{"bias": "all", "init_std_up": 0.0297, "init_std_down": 0.0, "optimizer": "cautious_adamw", "learning_rate": 0.000885, "beta2": 0.98, "warmup_steps": 287, "batch_tokens": [8192, 16384], "max_seq_len": 512, "max_steps": 11216, "dataset": "wikipedia_en"}
Each number is 128 + 32 x the weight over its row's rms, rounded and kept within 0 to 255. Layers, rows and columns count from 0. The size above them is the row's rms in percent of the matrix's.

# layer 4 MLP down (transposed), 768x192, rms 0.0616, rows 548-616, columns 144-191
size [ 89 102  98 101 102 100  97  96  96 104 108 103  99  98  97  96  96  94  94 104  93  94 116  94  96 100  95 100  91  98 102  97 106 103 104  97  95  85  96 105 119 103 107  94  92 120  89  99 101  95  99 106 100 102 101 105 103  96 101  94  98 103  98 100 106 104 105 102 106]
[[117 141 154  97 159 147 130 123  83 108 110 100 108 127 103 148 160 122  98  97 101 129 121 106 149 150 104 169 126 121 121  75 112 144 137 129 124 129  90  99 123 167 123 172 100  82 189 104]
 [191 160 168 139 158 178 146 115 151 124 132 116 109 171 146 101  92 128 112  91 124 151 104 160  58 185 113 149 133 124  70 131 102 157 189 150 158 107 123 140 152 146 167  98  87 150 156 109]
 [124  78 137 126 188 156 131 117 140 154 124 107 109 134  96 143  94 101 119 101 113  96 130 123 106  83 167 204  93 155 133 111 102 117 130 145  67  82 114  97  86 124 169  94 187 202 120 161]
 [ 78  83 102 137 133 160 102 124  90 142 116 104 130  90 114 142 132 104 157 147 165 143 175 143 191  96  85 138 128 170 151 127 182 120  97 137 138 172 167 122  90 151 206 114 140 101  75 114]
 [126 193 101 134 154 165 196 191 101 153 114 166  80 109  81 129 146 135 111 149 143  52 123 110 176  96 193 157 158 171 180 119  72 105 115  67  91  99 152 161 113 170 100 147 104 126 127 104]
 [138 170  41 101 148 136 124 126 109 109 110 201 160 106 175 164  98 111 139 112  86 177 136 141 151 141  99 189 143 124 138 172  91 199  76  85 152  87  97 130 140 134  76 117 155  99 181 134]
 [141  82 130 120 164 149  75 143 169 144 127 141 114 119 155 134 124 158  81 104 121 113 151 128 120 102 137 138 111 133 136 148 147 100 175 136 101 112 131 134  54 111 135 193  81 125 163 136]
 [138 140 129 147  65  75  54 142 110  80  75 177  86  85 143  92 131 124 125 128 150 184 165 157 118 190 160 103 116 153 130  72 127 147 150 159 186  89 113 163 142 124 181 153  92 210 136 140]
 [164 135 143 111 146 143 155  86 116 132  73 157 141 155 136 162 109 117 142  87  19 121 142 135 138  84 211 109  86  20  79 167 134 103 105 112 155 118 158  76 192  80  78 154 129 163 116 160]
 [141 137 132 162 120 149 146 121 109 123  66 112 135 151 105 157 150  79  88  94  99 153 143 126  84 112 112 111 190  73 120  96 103 101  97 137 138 127 125  73 177 157 144 131 134 139 149 164]
 [117 163 101 132 125  89  92 126 110 149 125 116 157 144 139 111 177 126 107 141 143  66 153 138 112 108 146 158  93 118 112 151 209 112 101 149 101 113 132 200 156 148  60 148 130 138  87 117]
 [146 106 226 136 140 124 153  64 149 153 113 145  98 101 147  84 154 150 129  71  85  93 194 125 116  99 118 127  89  93  80 149 115 173 137  88 156 107 106 144 171 143 115 117  91 156 136 106]
 [137 101 105 125 100 124 122 130  92 104  60 106 187 152  96 149 103 153  85 111  68 142 131 104 110  62 120 132 125 104 168 133 116 132  97 119 120 105 185  99 102 171 120 134 161 131  85  92]
 [128 111 130 173 175 150 127 133 170 131 127 144 163 115  47  91 100 135 107 161 102 109 162 143 104 130 139 112 160 188  55 111 145 154 191 128  92  99 149 125 173 191 146 112  92 153 116 173]
 [ 51 100 124 120 146  88  93 185 154 136 154 113 158 106 168 164 132 117 164 110  93 133 170 187 132 184 149 128  55 126  79 139 159 126 109 111 178 138 162  82 101 108  96 147  85 106 123  96]
 [119 129 161 142 110 110 149 145 144  75  81 154 155 123 152 186 141 167 134 140 133 111 111 103 150 139 151 105 126 121  96  76 110 154 138 120 109 110 120 141 131 122 129  99 142 160 134  61]
 [117  90 142 117 157 136  58 165 168  68 111 132  96 109 109 189 111 175 116 171 154 140 121 105 206 185 144 127 158 145 128 150 106 165 145 145 123 123 124 120 154 117 102 167  78 109 122  65]
 [168  99 100 107  95 117 102 142 123 112  93 148 137 109  87 148 169 165  92  55 164 132 166  95 222 106 122  72 140 136 143 130 148 139 161 165 227 148 149 146 139  90  98 119 114 154 109 100]
 [ 97 105 210 133 158  98 120 121 110 135 115 100 120 141 174 136  96 101 193 172  87 115 168 171 125 186 154 106  48 128 138 136 174 163 148 128 162 117 117  84  95 118 122 110 128 119 139 133]
 [125 125 189 119 134  57 147  87 137 141 117  64 114 108 149 111 102 124 139 105 129 149 136 128 132 119  97 132 124 106  66  79 130 124 106 118 195 161 127  87  95  87  55 125 133 167 142  73]
 [166 140 145 142 142 111 138  98 129 143 179 180 100 162 168 161  85 150 108 193 109 186  90 117 102 101 155 121 111 174 116 110 195  74 120 104 110 118 129 154 214 129 154 143 130 117 142  88]
 [154 132 141 118 120  96 166 169 167 128 134  60 153 160 134 168 121 118 131 128  99 131  94 165  88 151 121 198 111 156 163 108  89 169 161  99 141 134 140 100 177 190  29 116 108  95  85 148]
 [103 134 161 178 106  97 168 103 173 106 145  98 131 178 141 115  84 144 129 134  52 120 134 121 168  91 173  94 116  90 119 148 187 109 122 120 115 116 190 146 114  95 130 138 147 126  93  83]
 [123 142 131 140 164 141 144 156  86 149 134 174  73  52 135 159 163 157 113 184 108 141 124 134 156 109 135 171  95 153 140  96  87 161 100  77 155 141 182 165 128 147 116 126 149 161  64 126]
 [126 120  96 134 115 145 115 135  94 123  89  87 109 138 159 106 107 178 142 103 204 116 115 128  75 145 184  41 132 121 128 124 120 146  94 133  97 176 132  73 128 128  87 110 183 133 159 115]
 [ 94 131 200 143 175  90 111 165 123 166  93 118  79  50  81 147 102 118 145  50 102 123 138 145 121  76  87  74 148 135 160 142 147  85  88 108 120 153 154 107  97 142 141 116 182 109  86 157]
 [ 98 174 210 209 163  90 178 110 194 150  79 149  85 135 146 157 144 115 107 206  76 125  77 153  93 123 143 140 142 131 110 144 133 140 127  81 177  56 153 110 151 123 198  85  72 164 151 143]
 [155 133 186 162 151 144 116 158 177 155  89 120 130 108 129 148 111 118  80 128 146 133 111 103  71 134 136  60 112 101 135  88 160  99 137 190 121  60 105 122 121 164 121  67 100 168 121 159]
 [117 139  66 124 138 183 113 129 106  99 126  93 109 102 132 148 210 129 139 123 112 138 140  85 153 104 136 144 174 149 103   7 146 168 146 144 156 101 136 194 155  79 148 166 121  97 190 119]
 [ 75 180  88 140  95 104 237 151 137 150  49 130 152 114 175 126 150 119 132 102 132 163 110 113 109 164 125 100  77 117 112 145  98  89 144 153 163 116  99 130 150 118 139 135 144  80 152 181]
 [175 152 118 103 150  94  98  93 178 101 124 169 134 108 121  81 112  96 167 191 163 132 126 120  91 114 131 117 163  64 182  94  90 162 129 111 134 109  35 105 129 164 114 124  92  99 117 176]
 [202 107 119 142 218 138 176  98 141 134 122 122 106  77 145 126 149 138 131 100 119 140 124  85 143 173  98 105 131 152  91 109 152 126 132 139 153  81 106 124  90 135 129 167 127 132  94 126]
 [149 136 103  89 137 154  63 126  88 124  79  90 112 112  90 141  91 144 118  94  79 167 163  92  97 141  58  91 105  60 109 124 149  37 113 151  70 106  86 126 148 145 102  99 166 101 121  97]
 [134 101 182 130 130  90 188 107 116 125 100 138 162 131  68 145 127  64 101  96  79 167 119 123 149 195 118 128 101 111  95 136 137  98  87 108  62  66 173 122 112 157 135 129  66  96  66 109]
 [109  83 176 127  98 164 141 130 134 120 154 134 120 116 160 137 144 152  67 112 165 149 104  85 178 144  92  96 178  96 143 128 153 164 121 140 131  82 135  92  79 157 129 100 138 144 121  74]
 [ 73 122 147 121 123  90 110 113 133 112 174  90 219 130 105 160 124 166 131 164 193 148 149 144  80 196 133 105 141 161 133 175  91 146 142 136  99 176 156  69 107 101 136 105 145 121  83 114]
 [120  89 104 137 145 147  99  96 138 158 119  93 105 143  44 124 165 104 176 206  88 152 103 121  85 141 117  98  79 102 136  64 133 113 106 140  42 117 132 122 147 145 132  78  95  54  45 119]
 [151 121  93 102 175 164 114 104  99 121  92 162 117 111 122 148 146 142 141 208 117 104 137 125 131 128 101 162 116 120 136 138 138 116 179 141  61  47 112 122  97 135 185 109 139 135 112 106]
 [108  83 180 142 135 133 103 120 128 140 162 112  98 123 166 172 119  97  76  39 122 178 156 100 102 132  67 121 157 142 126  87 120  75 118 149  97 118 150 140 116  96 101 143 147 131  76 164]
 [ 87 158 147 146 147 138 138 153 144 171 136 108 128 175  88  98 129 132 181 123 122  88 156 180 169  89 167 141 139 112 137 184 141  95 138 173 154 166 122 125 132 137 125  99 152 131  85 174]
 [125  96 182 103 115 109 166 107 178 128 133  77 162 158 169 121 117 131 116 102  69 187 113 135 123 115 173 133 126 114 116 168 165 140 142  85 129 105 191 112 136 104 181 128 102 120  79  91]
 [165 110 143 126 163 167 168 142 130 148 135 128 104 200 106 171 125  89 119 141 125  88 148 125  94  70 117 124 143  76 131 104  65 126 111  81 151 140 105 129 118  88 121 190 147 126 148 124]
 [104 102 108 150 160 122 100  80 127 101 137 178 165 212 120  75 113 112 100 124 113  79  94 151 124 102 150 107 138 144 130 103 179  98 167  72 174 161  41 111 112 184 119 128  89 110 140 138]
 [178  93 183  98 133  98 178 173 120 168 170 148 119 112 104 110 104 138  87  93 134 126 184  71 137  80 132 105 132 150  84 169 134 148 152 104 155 153 175 113 160 153 137 115 175 121 146 106]
 [133  97 110  98 144 172 182 118 156 146 150 173 149  47 120 211 144 123 164  73  76 124  81  98 104 156  72 153 118  92 117 140  87  94 109 102 112 118 180 133 129 174 148 146 135  77  84 113]
 [137 109 132 148 124 191 111 170 192 198 126 130  85 154 197 155 125 161 122 161 108  74 145 162 138 119  63 169  92 137 155  96  84 144  89 125 120 134 108 177 102  71 115 137 123 138  68  60]
 [ 98 164  77 160 116 157 129 139  91 129  56  96 128 124 198 126  95  81 122 141 118 116 153 170  86 136 183 179  74 162 110 116  63 157 168  69 180 149 134 117 166 109 121 142 123 119 141 104]
 [102  70 134  74 113 117 151 136 159  79 140 141 121  90 107 126 158  92 138 142  90  95 116 156 147 124 114  97 116 129 165 171  93 126 131 111 147 175 114 143 162 147 145  93 112 121 136 136]
 [112  91 116  91 107 156  81 141 182 149 135 106 174 175 172 131 150 129  96 184  83 172 155 131 110 140 153 140 148 102 155 125 158 137 109  97 106  74 150 195 180 115 137 141  89 126 134 139]
 [ 73  89 159  88 127 117 129 125 117 166  98 112 132 128 137  87 160 122 117 132 105 134 104 140 137 163 162 142 127 107 114 104  84  96 103 145 139 133 171 110 175 182  91 131  77 144 150 103]
 [120 150  95 179 127 159 128 118 130 162 142 160 165 173  98 152 160 123 145 127 100 169  73 145  76  95  89 133 104 159 109 126 197  70 142 159 170  65  78 138 148 136 125 168 123 139  91 108]
 [ 90 104 109  88 104 157  84  94  69 112 184 126 121 136 146 163  92 152 155 125 105  95 122 135 195 108 112 107 100 180 161 152 200 123 124 170 130  92 139 156 110  99 119 130 229 130 104 130]
 [153 100 136 139 157 122 131 167 177 156 164 109 107 137 147 122  98  92 152 182 100 142 141 170 115 161 161 112 124 103 124 110  77 120 171 101  96 136 101 175 112 157  82 153 129 110 155 184]
 [128 134 148  99 135 114 137  93  67  92 131 187  87  95 118 113  95 146  74 170 127 176 125  86 131 132 158 152 150 146  98 122 123 123 120  88 137 158 135  90 113 162 190 145  90 104 123 147]
 [104 160 118 110 124  73 135 108 118 123 112 132 155 150 100 173 199 136 149 141 152 105 123 120  79 207 150 171 152  91 143  44 122  91 102 115 149  63 165 157 121 121 134 118  86 104  87 109]
 [101 107 156 152  66  85 156 119 181 107  99 100 125  50 122 176 129 153 132 113 101 151 134 111  91 157 159 170  83 129 158 194 161  93  86 107 102 132 166  75 149 121 155 139 118 138 161 103]
 [113 136 104 128 158  38 135 124 185 134 125  78 108 165 110 119  69 118  98 107  84 147 123 109 132  63 128  81 132  85 137  92 125 166 104 182 146 110 145 191 171 142  58 138 153 170 115 137]
 [ 79 130 103 127 157 130 161 164 117 126 118 117  74 173  62  66  73 128 157 131 125 102 190 149 104 143 107 120 124  92 123 155 157 124 105  30 128 134 159 113 126  78 119 116 138  97  75 151]
 [ 73  91 141 152 117 148 102 147  85 117 137 108 117  80 201 191 173 128  71 112  90 155  97 142 126 112 118 153 102 134 130 136 130 133  79 124 124 139 178 145 102 194 113  53 124  94 100  65]
 [178  97 173 118 168  68 118 133  50 161 169 110 162 122 118 186 176 148 128  58 125 155 141  88 175 149  89 119 139 124 142 156 132 137  98 139 173 102 128 139 183 129 103 116  94 159 149 125]
 [ 81  98 112  81  97 106 112  93  81 144 177  99 145 142 166 132 116 135 221 129 103 141 151  86 112 121 113  86 116 138  82 175 128  91 152  80 120 151 141 118  52 116  99 144 130 162 125  78]
 [119 178 181 130 100 126 111 136 109 138 152 123 140 162 113 139 121 128  92 172 136 132 142 132  98 155 143 175 150 129 127  94 111  86 131 148 158 139  84  77 183  74 130 130  78 146  92  65]
 [109 156 112 117 126 139  93 103  91 105 126 166 141  82 165 124 143 178 156 122 131 141 159 105 178 155  88 163 115 155  96 127 112  83  28 146 174 182 133 140 112 148 104  83 116 119  50 121]
 [129 171 109 133 186  60 121 111 143 136 112 114 177 141 103 151 132 120  87 171  78  95 106 109 146 133  84 154 101 111  75 108 196 134 124 186 129  91 110  80 112 128  76  78 122 211 146 132]
 [100 145 109 115 116 181 102 120 154 160 109 119 144 123 142  94 131 164 106 132 142 101 152 108 130 112 130 140  95 141 194 100 154 146 106 133 105 124  83 170 122 134 122 158  55 174 118 154]
 [ 99  38 117 108 130 142  96 147 194 187 101 102 224 112 139 154 161 187 120 149 141 131  86 109 102 156 138  62  91 153 168 156 120 101 106  90 143 141 106 172 139 106 183  87 131  94  84 150]
 [ 90 141  99 154 131 130 133 118 117 144  94 132  82 130 150 146 149 139  89 169  97 175  99 111  76 115  87 181 149  61 143  94 181 161 108 143 201 143 141 132 102 143 186 150 160 101  85 142]
 [160 150 160 160 119 103 140 137 145 120 129 130 132 129 104 191 142 118 122 152  48  72  60 159 101 184 131 136 118 124  97 155 124 153 168  98 192  94 130 102 103 109 154 111  69 164 126 152]
 [126 148 124  90 142 138 106 105  77 139 156 130  81  57 174 121  74 106 157  83 126 188 154 180 194 138 201 138  74 138 124 171 164 179 113 117  84 131 109  89 117 105 151 144 140 150 136  65]]
# layer 4 MLP up, 768x192, rms 0.071, rows 549-617, columns 144-191
size [106  96 104 104 105  98  94 102 104 105 104 102  99  98  97  94  98  92 101  97  93 108  96 109  97  88  95  95  98  93  99 113 103 110  94 100  89 103 105 116  95  96 101  92 113  99 100  98  91 101 109 104 106 101 101 106  94 105  97 105 104 103  95 105  99 102  95 104 102]
[[104  94 131 167  87 126 205 127 134 124 137  95 136 201 143  57 109 142 115 128 135 162 153 160 164  81 120 108 173 148 143  69 101 107  69 114 170 184 118 150 148 148 149 121 139 134 126 105]
 [131 117  74 123  98 139 127 143 125 171 175 141 116 121 161  93 100 100  97 105 123  88 171 143 147 149 135  60 102 118 152 130 158 137  86 153 133 169 149 140 131 134 113  86 105  95  35 168]
 [144 163 153 124 125 122 144  48 146  58 144 190 163  99  96  73 134 126 114 115 147 150 123 103 120 184 116  63 152 122 121 150 127 128 143 186 119  87 103 137 123 159 134 192 134 141  99 142]
 [ 90 116 151 122 108 139 112 170 119 123 178  97 148 123 169 162 131 148 116  81 146 137 131 159  93 184 188 161  81 144 138 150 139 144 137 120  98 153 111  83 116 148 134 117 101 146 180 163]
 [112  96 164 176 128  90 101 117 109  68  99 164  90 106 124 109 121  55 132 129 111 128 144 120 164 176 123 131  92 187 166 112 106 114  65 122 188 130 109 107 139 192  82 181 142 119 100 141]
 [147 122  75  70 127  84 129  95  68  89 155  80 117 155 152  93 129  89 170 124 172 124 136  76 144 125 159 100 135 105 148 120 139 147 135 132 154 139 106 160 122 102 175 116 142 119 133 120]
 [121 134 111 145 148 122 120 132 210 141 133 124 178 147 171 148 130 123 143 114  92  93 115 127 171 144 155 202 169  89 137 205 148  88 105 223 132 169 130 141 102 173 121 109 132 117 119 179]
 [122 199 167 143 190 127 133 117 102 122 102 130  86 161 110  80 111 185 157 154 199  85 129 125 143 138 135 107 170 127 151 130 177  95 148  99 118 146 137 142  73 140 131 198 135 162 143 149]
 [ 89 176  98  81  94  65  86  87 149  75 122  78 141 114 127 160  86 197 135 113 196 106  91 116 154 116 182 143 167 105  81 103 171 109 121 134  63 181 165 165 101 115 117 124 137 170 122 103]
 [107 130 142 109 140 140  93 106  73  77 201 150 118 123 139  57 117 108 110  49 146 128 152 123 181 186 144 150 107 167 152  99 101 100 130 141  74 170 123 184 105 123 196  93 145 124 147  71]
 [124 173  46 157 102 133  93 128 101 155 145 113 148 183  92  81 102 180 133 120 139 101 142 159 146 148 159  74 134 138 132 136 171 159 115 148  63 113 133 121  83 109  91 175 201 117 116 170]
 [158 174  96 100  86 125 145 152 128 138 137  54 102 214 143 103 174 141 105 151 106 135 164 117 118 118 116  55 125 123 140 168 106 163 100 112 184 118  93 122 113 123 131 153 136 142  98 105]
 [125 131 125 157 128 144 177 109  99 129  84 108  88 109  90 139 113 157 141  65 168  96 123 111 112 138 196 156 145 153 142 181 176 168 178 128  85 170 130  34  96 151 152  86 183 125 182  83]
 [183 145 134 160 153 107 150  77 142 115 103 141 152 107  82 111 140 134  87 142 140 149  91 116 164  95 117 120 110 186 141 120  76 123 166 177  91 174 154 129 105 153 117 169 139 147 162 148]
 [132 117 117 112 171 132 105 138 171 134 154 147 125 102 173  50  54 167 100 123 143  68 105  82 140  95 113 131 142 113 145  92  85  98 113 153  82 159 107 216 148 154 100 156 127 163 130 136]
 [137 116 123 173 138  51 142 135  98 166 149  93 103 162 140  89 161 150 127  62 106 125 144 121  62 114  85 113  79 109 133 127 160 131 158  87  85 134 137 114 139 218  79 118 175 165 184 166]
 [130 112 137  91 126 127 203  95 127 108  95 143 101 117 113 129 135 129 125 134 114 149 103 126  94 114  90 170 106 110 128 211 122 117 118 156  86 111  97 155  80 189 151 105 134 140  92 153]
 [164 180  85 119  96 123  94  99 163 177 149 169 129 116  92  92 163  83  75 104 207 138  57 115 107  84  78 143 166 204 139  84 103 118 118  78  92 194 117 172 162 117 154 182 156 148 197 134]
 [148 114 114 155  65 120 120 142 163 123 211 126 110 132 165  94 152  78 110 100 134 106 139 169 112 188 194 153 154 163 102 127 125 150 139 163 175 111  77  63 165 175  71 155 122  95 138 136]
 [ 45 146 101 129 164 110 136 120 170 110 138 161 148 193 122  93 129  81 140 122 103  93 101 130 165 175 122  81 146 116  97 140  94 136 145 122 137 195 155 139  84  99 112 153 141 132 144 148]
 [124  98 126 128 161 109 126 144 137 145 116 173 160 136 168  71  94 152 171 133 155  87 117 148 118 153 109  64 149 170  98 162 127 108  85 142  86 165  97 175  30 101 128 149 142 171 126 109]
 [113 114 143 189 134  62  93  84 149 101 134  99 148 180 140  83 109 182 122 111 187 134 112 118 156 163 170  39  97 126  93 131  99  73 132 185  40 190 114 155 140 102 158 159 135 153 138 164]
 [164 107 122 103 145  83 134 151 108 108 147  85 151 141 181 106  95 125  75 129 154 108 161  63 122 199 120  89 146  89 103 180 155  91 125 117  88 146 135 111 138 138 124 126 157 128 156  96]
 [140 154 173 156 144  78 125 146 128 112 179 132 140 115 165  74  84 146 118 157 109  73 125 156 101 109  84 142 119 106 108 174 140 142 132 129 121 160  77 112  97  82 112 134 140 132 145 147]
 [113 185 126 141 123 184 142 117  99 111 121 158 162 116 136 113 103  91 103 109 125 131 141 161 137 125 140  99 137 138  80 119 154 170 147 138 122 161 115  87 123  83 121 139 102 136 189  94]
 [196 132  78  68 109 133 123 143  76 127 151 129 102  72 147 115  91  90 137 112 100  83 229  85 128 113 122 142 137 146 142 133 161 126 133 141  73 156 120 141 130 140  73 164 161 124 153 103]
 [148 132  89 122 150  95 116 125 106 100  77 159 168 121 142  53 149  97 125 162  91 106 183 147 135 174 128 121 158 147 106 152 141 177 102 117  88 205 144 177 131 165 111 200 173 139 169 156]
 [157 230 170 191 102 103 143 122 143 171 115 141 121 111 186 129  62 119 137 102 134  63  98 134  80 122 135  72 146 100 146 136 143  59  70 162 136  77 191  97 123 139 129 107 126 166 127 145]
 [180 129 180  87 156 143 147  79  88 119 105 104  83 131  81 136 120 140 124 134 122 121  83 116 159  77 161 170 137  95 159 134 149 144 157 124 167 179 171 164 113  62 134 127 136 169 139  79]
 [133 134 153 113  59 138  93 196 104 136 147 122 125 113 147 166  77  96 164 126 140 195 203 118 146 181 122 157 147 178 134 134 147 116 120 154 116 151 127 147 164  91  73 157 202 200 128  51]
 [103 141 144 127 171  86  83 135 110 112 102 114 146 119 120 126 103 103 112 114 126 125 157 129  84  75 168 121 142  97 184 131  61  93 165 144 129 163 168 106  84 183  70  92 165 113 147 148]
 [137 166 103 102 113 133 120 123  93 122 160  84 190 136 172 123 167 178 104 147 147 176 154 165 153  82 166 161 155  85  94 126 107 143 132 102 106 130  75 139  89 124 115 110 176 155 118  90]
 [ 79 123 145  94  98 148 100 173 138 130 167 153 190  68 161 105 164 147 120 138 102 127 129 169 153 160 149 131 181 111 132 196 128 124 115 132 134  82 118 115 101 135 110 156 120 105 141 149]
 [140 101 128 177 151 101 167 132 101 135 131 116  82 146 143 107  90 184  98 116 210  67 122 166 183  96 158 154 127 156  89 180 132 110 107 149 114 148 171 131  82  99  53 126 108 131 161 182]
 [108 130 109  94 138 194 141  68 128 111  79 134  88 106 127 105  78 110 117  82 107  97  91  87 143  33 147 147 118  98  89  67 163 137 114  84 177 104 111 204 137 147 145 202 154 118 160 115]
 [120 164 153 125  82  96  92 138 115  89 112 136 145  86 182 116 175 132 151 139 131 126 110 108 189 164 107 127 170 112 170 157 138 102 112 147 117 182 111  90 142 134 115 148 140 205 191 108]
 [132 145 151 166 110 117 108 179 106  94 151 122  95  79 162 100  68 143  56  72 113  70 146  81  86 179 145  90  92  98 161  82 133 139 103 122 139 137  77  96 114 142  91 134 172 142 121 158]
 [128 140 153 173 158 107 169 150  44 155 161 100 165 116 181 113  50 114 128 149 179  97 131 120 128 152 100 161 106  63 146 118 150 166  84 154 106 135 119  65 127 106 154 163 154 141  72 134]
 [156 142  77  78 146 104 128 161 141 107 155 109 108 120 213 207 105 149 146 102  98 128  50 141 101 136  97 120 117 128 130 102 167  97  89 142 104 200 198 179 144 169 134 168 155 160 145 160]
 [132 120 122 155 104  48 137  92 157 114 129 102  81 167 164  98 105 152 148  94 133 141 106 152 152 141 121  85 129 118  83 139 131 126 121 157 113 187 166 141 131 116 171 191 166 133 136 156]
 [151 128 118 114 118 114  85 122 167 105 178 127 142  96 166 124 136 135 112 134 125 153 146 123 153 106 114 184 169 172 219 106 129 192  82 118 127  92 156 117  97 149 109  76  92  94 106 148]
 [ 99 167 107 112  72  79  90  99 119  83 164 108  38 103 161 156 106 171 101  58 169 186 158  90 100 109 120 119 120 110 113 124 131 118 113 146 124 101 101 133 152 116 119 125 116 160 129 166]
 [115 134  66 144 140 116 175 128 181  62 114 137 105 149 131  78 119 107 121 119 104 140 116 103 108 127 111 176 123 133 163 123 151 128 156  97 100 168 136  82 140 103 165 159 170 187  96  98]
 [121 154 145 123 110 111  97 129 151  78 138  92 117 181 169  93  81 105 110 163 150 146  97 112 123 131 180 112 162  92 125 144 127 143 141 206 103 167  73 116 164 114 100 170 149 131 173 178]
 [105 154 135 166 130  65  79 166 116 110 109  92 147 164 123 113 167 134  87 104 181  91 150 124 185 155 200 101 147 165 126 171  84 130 110 146  64 143 191 167 131  90 177 132 123 136 131 142]
 [106 157 145 109 157  67 178 123 178 132 167 131 115 138 180 131  88 154 154 121 133  58 193 103 163  72 139 127 162  91 107 201 155  95  62 192 181 114 124 161 116  69 143 128 120 170 136 140]
 [150 199 158 149  91 144 158 117  71 148 125 147 159 161 103 164 166  73 145 118 146 155 135 130 139 118 147  90  90 163 103 107 163 135 137 155 137 176 115 128  82 114 126 157  85 142 154 172]
 [133 128 130 147 169 110 112 152  69 123 146  61 128 194 104  80  94  78 108 157 101  70 119 131 122  59  93 101 169 137 137 130  72 106 134 153 154 118 136 134 136 133 104  89 121 119 109 146]
 [151 123  47 120 134  94 196 136 127 123 138 105 157 142 171 106  80  66 140  85 133 105 146 157 131 228 149 143  95 143 134 144 209 176 176 142 179 208 107 187  94 111 130 131 111 173 171 105]
 [118  80 136  88  99 112 182 132 110  99 115 111 111  92 120  75 121 130 128 116 121 150 188 136 181  76 193 101 134 151 148 111 128 130 116 127  45 151 137 138 113 136 147 144 165 117 206 178]
 [ 90 131  81 103  85 152  93  80 132 155 137 120  85  91 136 104  53 130 113 167 120 134 106 133 128 123 127 148 101 160 127  87 175 180 149 193 118 131  97 102 107 113 158  85 158 111 138 132]
 [105 167 168  92 122 129  50 109 159 123 124 144 127 125  82 160 108 173 159  93 105 156 113  63 127 120 192 150 125 161 160 164 153  80 111 109 130 108 157  81 110  95 165 115 166 138 181  64]
 [114 134 105  83 112 155 104 140 133 115 156  80 141 161 176 162  63 105  87 110  56 127 106 119 132  94 136 150 109 113 139 151 179 146  83 129  95 111 130 159 137 102  53  93 146 184  85 106]
 [121 123 135 127 150 138  70 164 144  98 177  99 101 123 119 135  67 154 136 142  89 121 146 115 104  67 111  87 132 134 114 176 164 160 114 191  62 174  96 141 138 131  51 142 149  68 163 154]
 [113 108 107 123 115  93 155 141 140 147 125 122 155 114 149  97 157  66 151 109 161 117 136 180  42 151  98 100 136 127 163 195 126 161 105 147 150  95  50 109  70 129  97  82 106 111 113 119]
 [148 148 173 165 125 150 192 170 105 116 169 131 113 109 138 161 129 129 120  89 115 127 180 120 157 133 136 113 161 150 185 112 129 166 133 120 138 172 141 108 129 132 114 176 193 109 131 111]
 [148 133 166 174  94 151 101  68 101 104  94 153 114  76  97 136 126 139 111 157 126 109 114 106 175 135 141 160 118 129 137 107 135 149 104 140 163  88  79 128 109 137 149 101 150 183 143  85]
 [ 26 103 148 183 119  88 133 130 128 143  86 153 114 123 159 102 113 135 130 159 156 127 144 106 123 184 144  90 115 130 161 174  94  94 146 147  96 134 125 101 116  99 180 132 102 119  79  66]
 [146 141 144 128 100 173 132 197 147 106 120  99 151 104 163  56 145  76 124  76 164 164 131 216  67 182 133 131 134 128 132 123 116 132 123 113 121 182 113 180 104 108 113 107 117 116 155 112]
 [113 164  77 128 170 139  74 142 140  70 139 113 119 134 150 152 187  71 134 120 159 124 110 137 110 159 131 137 104 175 126  83 152 153 114 161 162 138 165  89 140  76 186 188 171 114 118  59]
 [169 130 146 244 115 171 125 196 111 123 147 103 141 106 169  83 119 156 162 109  77 102 186 157 161 131 163  75  87 141 140 151 180 160  91 121 142 196 151 175 112 125 170 140 108 138 139 150]
 [145 136 135 179 147  41 141 163 117 135 133 108 130 145  67 103 124 122  81 141 159 179 150 102  95  58 166 139 143  96 108  99 130 120  98 108 139 103 128 154 124 161 118 125  80 136 133 106]
 [ 63 128  66 148 119  91 107 140  96  50 204 139  74 132 168 105 142 177 170 103 168 145 119 106 134 138 122 119 142 132 137 158 136 138  81 135 120 160 147 140 128 120  95 153 179 103 152 125]
 [123 111 154 104 159 127 129  88  74 111 135 157 109 121 132  87  71 134  92 152 127  90 105  86 102 123 250 144 117 147 101 113 114 149 145 151  83 119 133 130 145 123 101 116 144 130 226  98]
 [135 177  95 165 147  60 131  77 156 107 162 157  77 129 134 145 118  68 146  66 123 120 158 107 115 153  84  99  99 149  86 136 146 117 151 127 109 180 130 143 105 138 116 152 139 193 126  80]
 [115 142 130 119  84 133 175 160 139 155  82 111 147  94 130 157  78 158 103  95 114 167 125 175 144  98 123 104 113 155 130 156 159 143 126 123 134 108 132 103  90 132 104  95 170  83 162 144]
 [114 129  86 112 157  94 144 116  83 128 125 111 174  88 129  97 105 117 139  69  80 145 193 117 151  91 129 142 116 113 191  50 179  73 119 176  77 158 163 110 137 181 107  96 208 143 114 147]
 [158 110 130  92 168 137 163 134 185  94 112 133 149 184 117  68 172  71 159 134 116 136 153 104  96 134 154 141 150 131  92 105  97  93  94 167 126 156 187 157 116 123  65 137 113 129  91 172]
 [100 139 150 101 124  92 147  93 119 103 136 101 113 137 186 114  75  90 140 110 100  80 128 126 148  95 129 119 161 145 157 255 115 163  99 138 162 146 121  91 109 152  98 134 162 117 160 144]]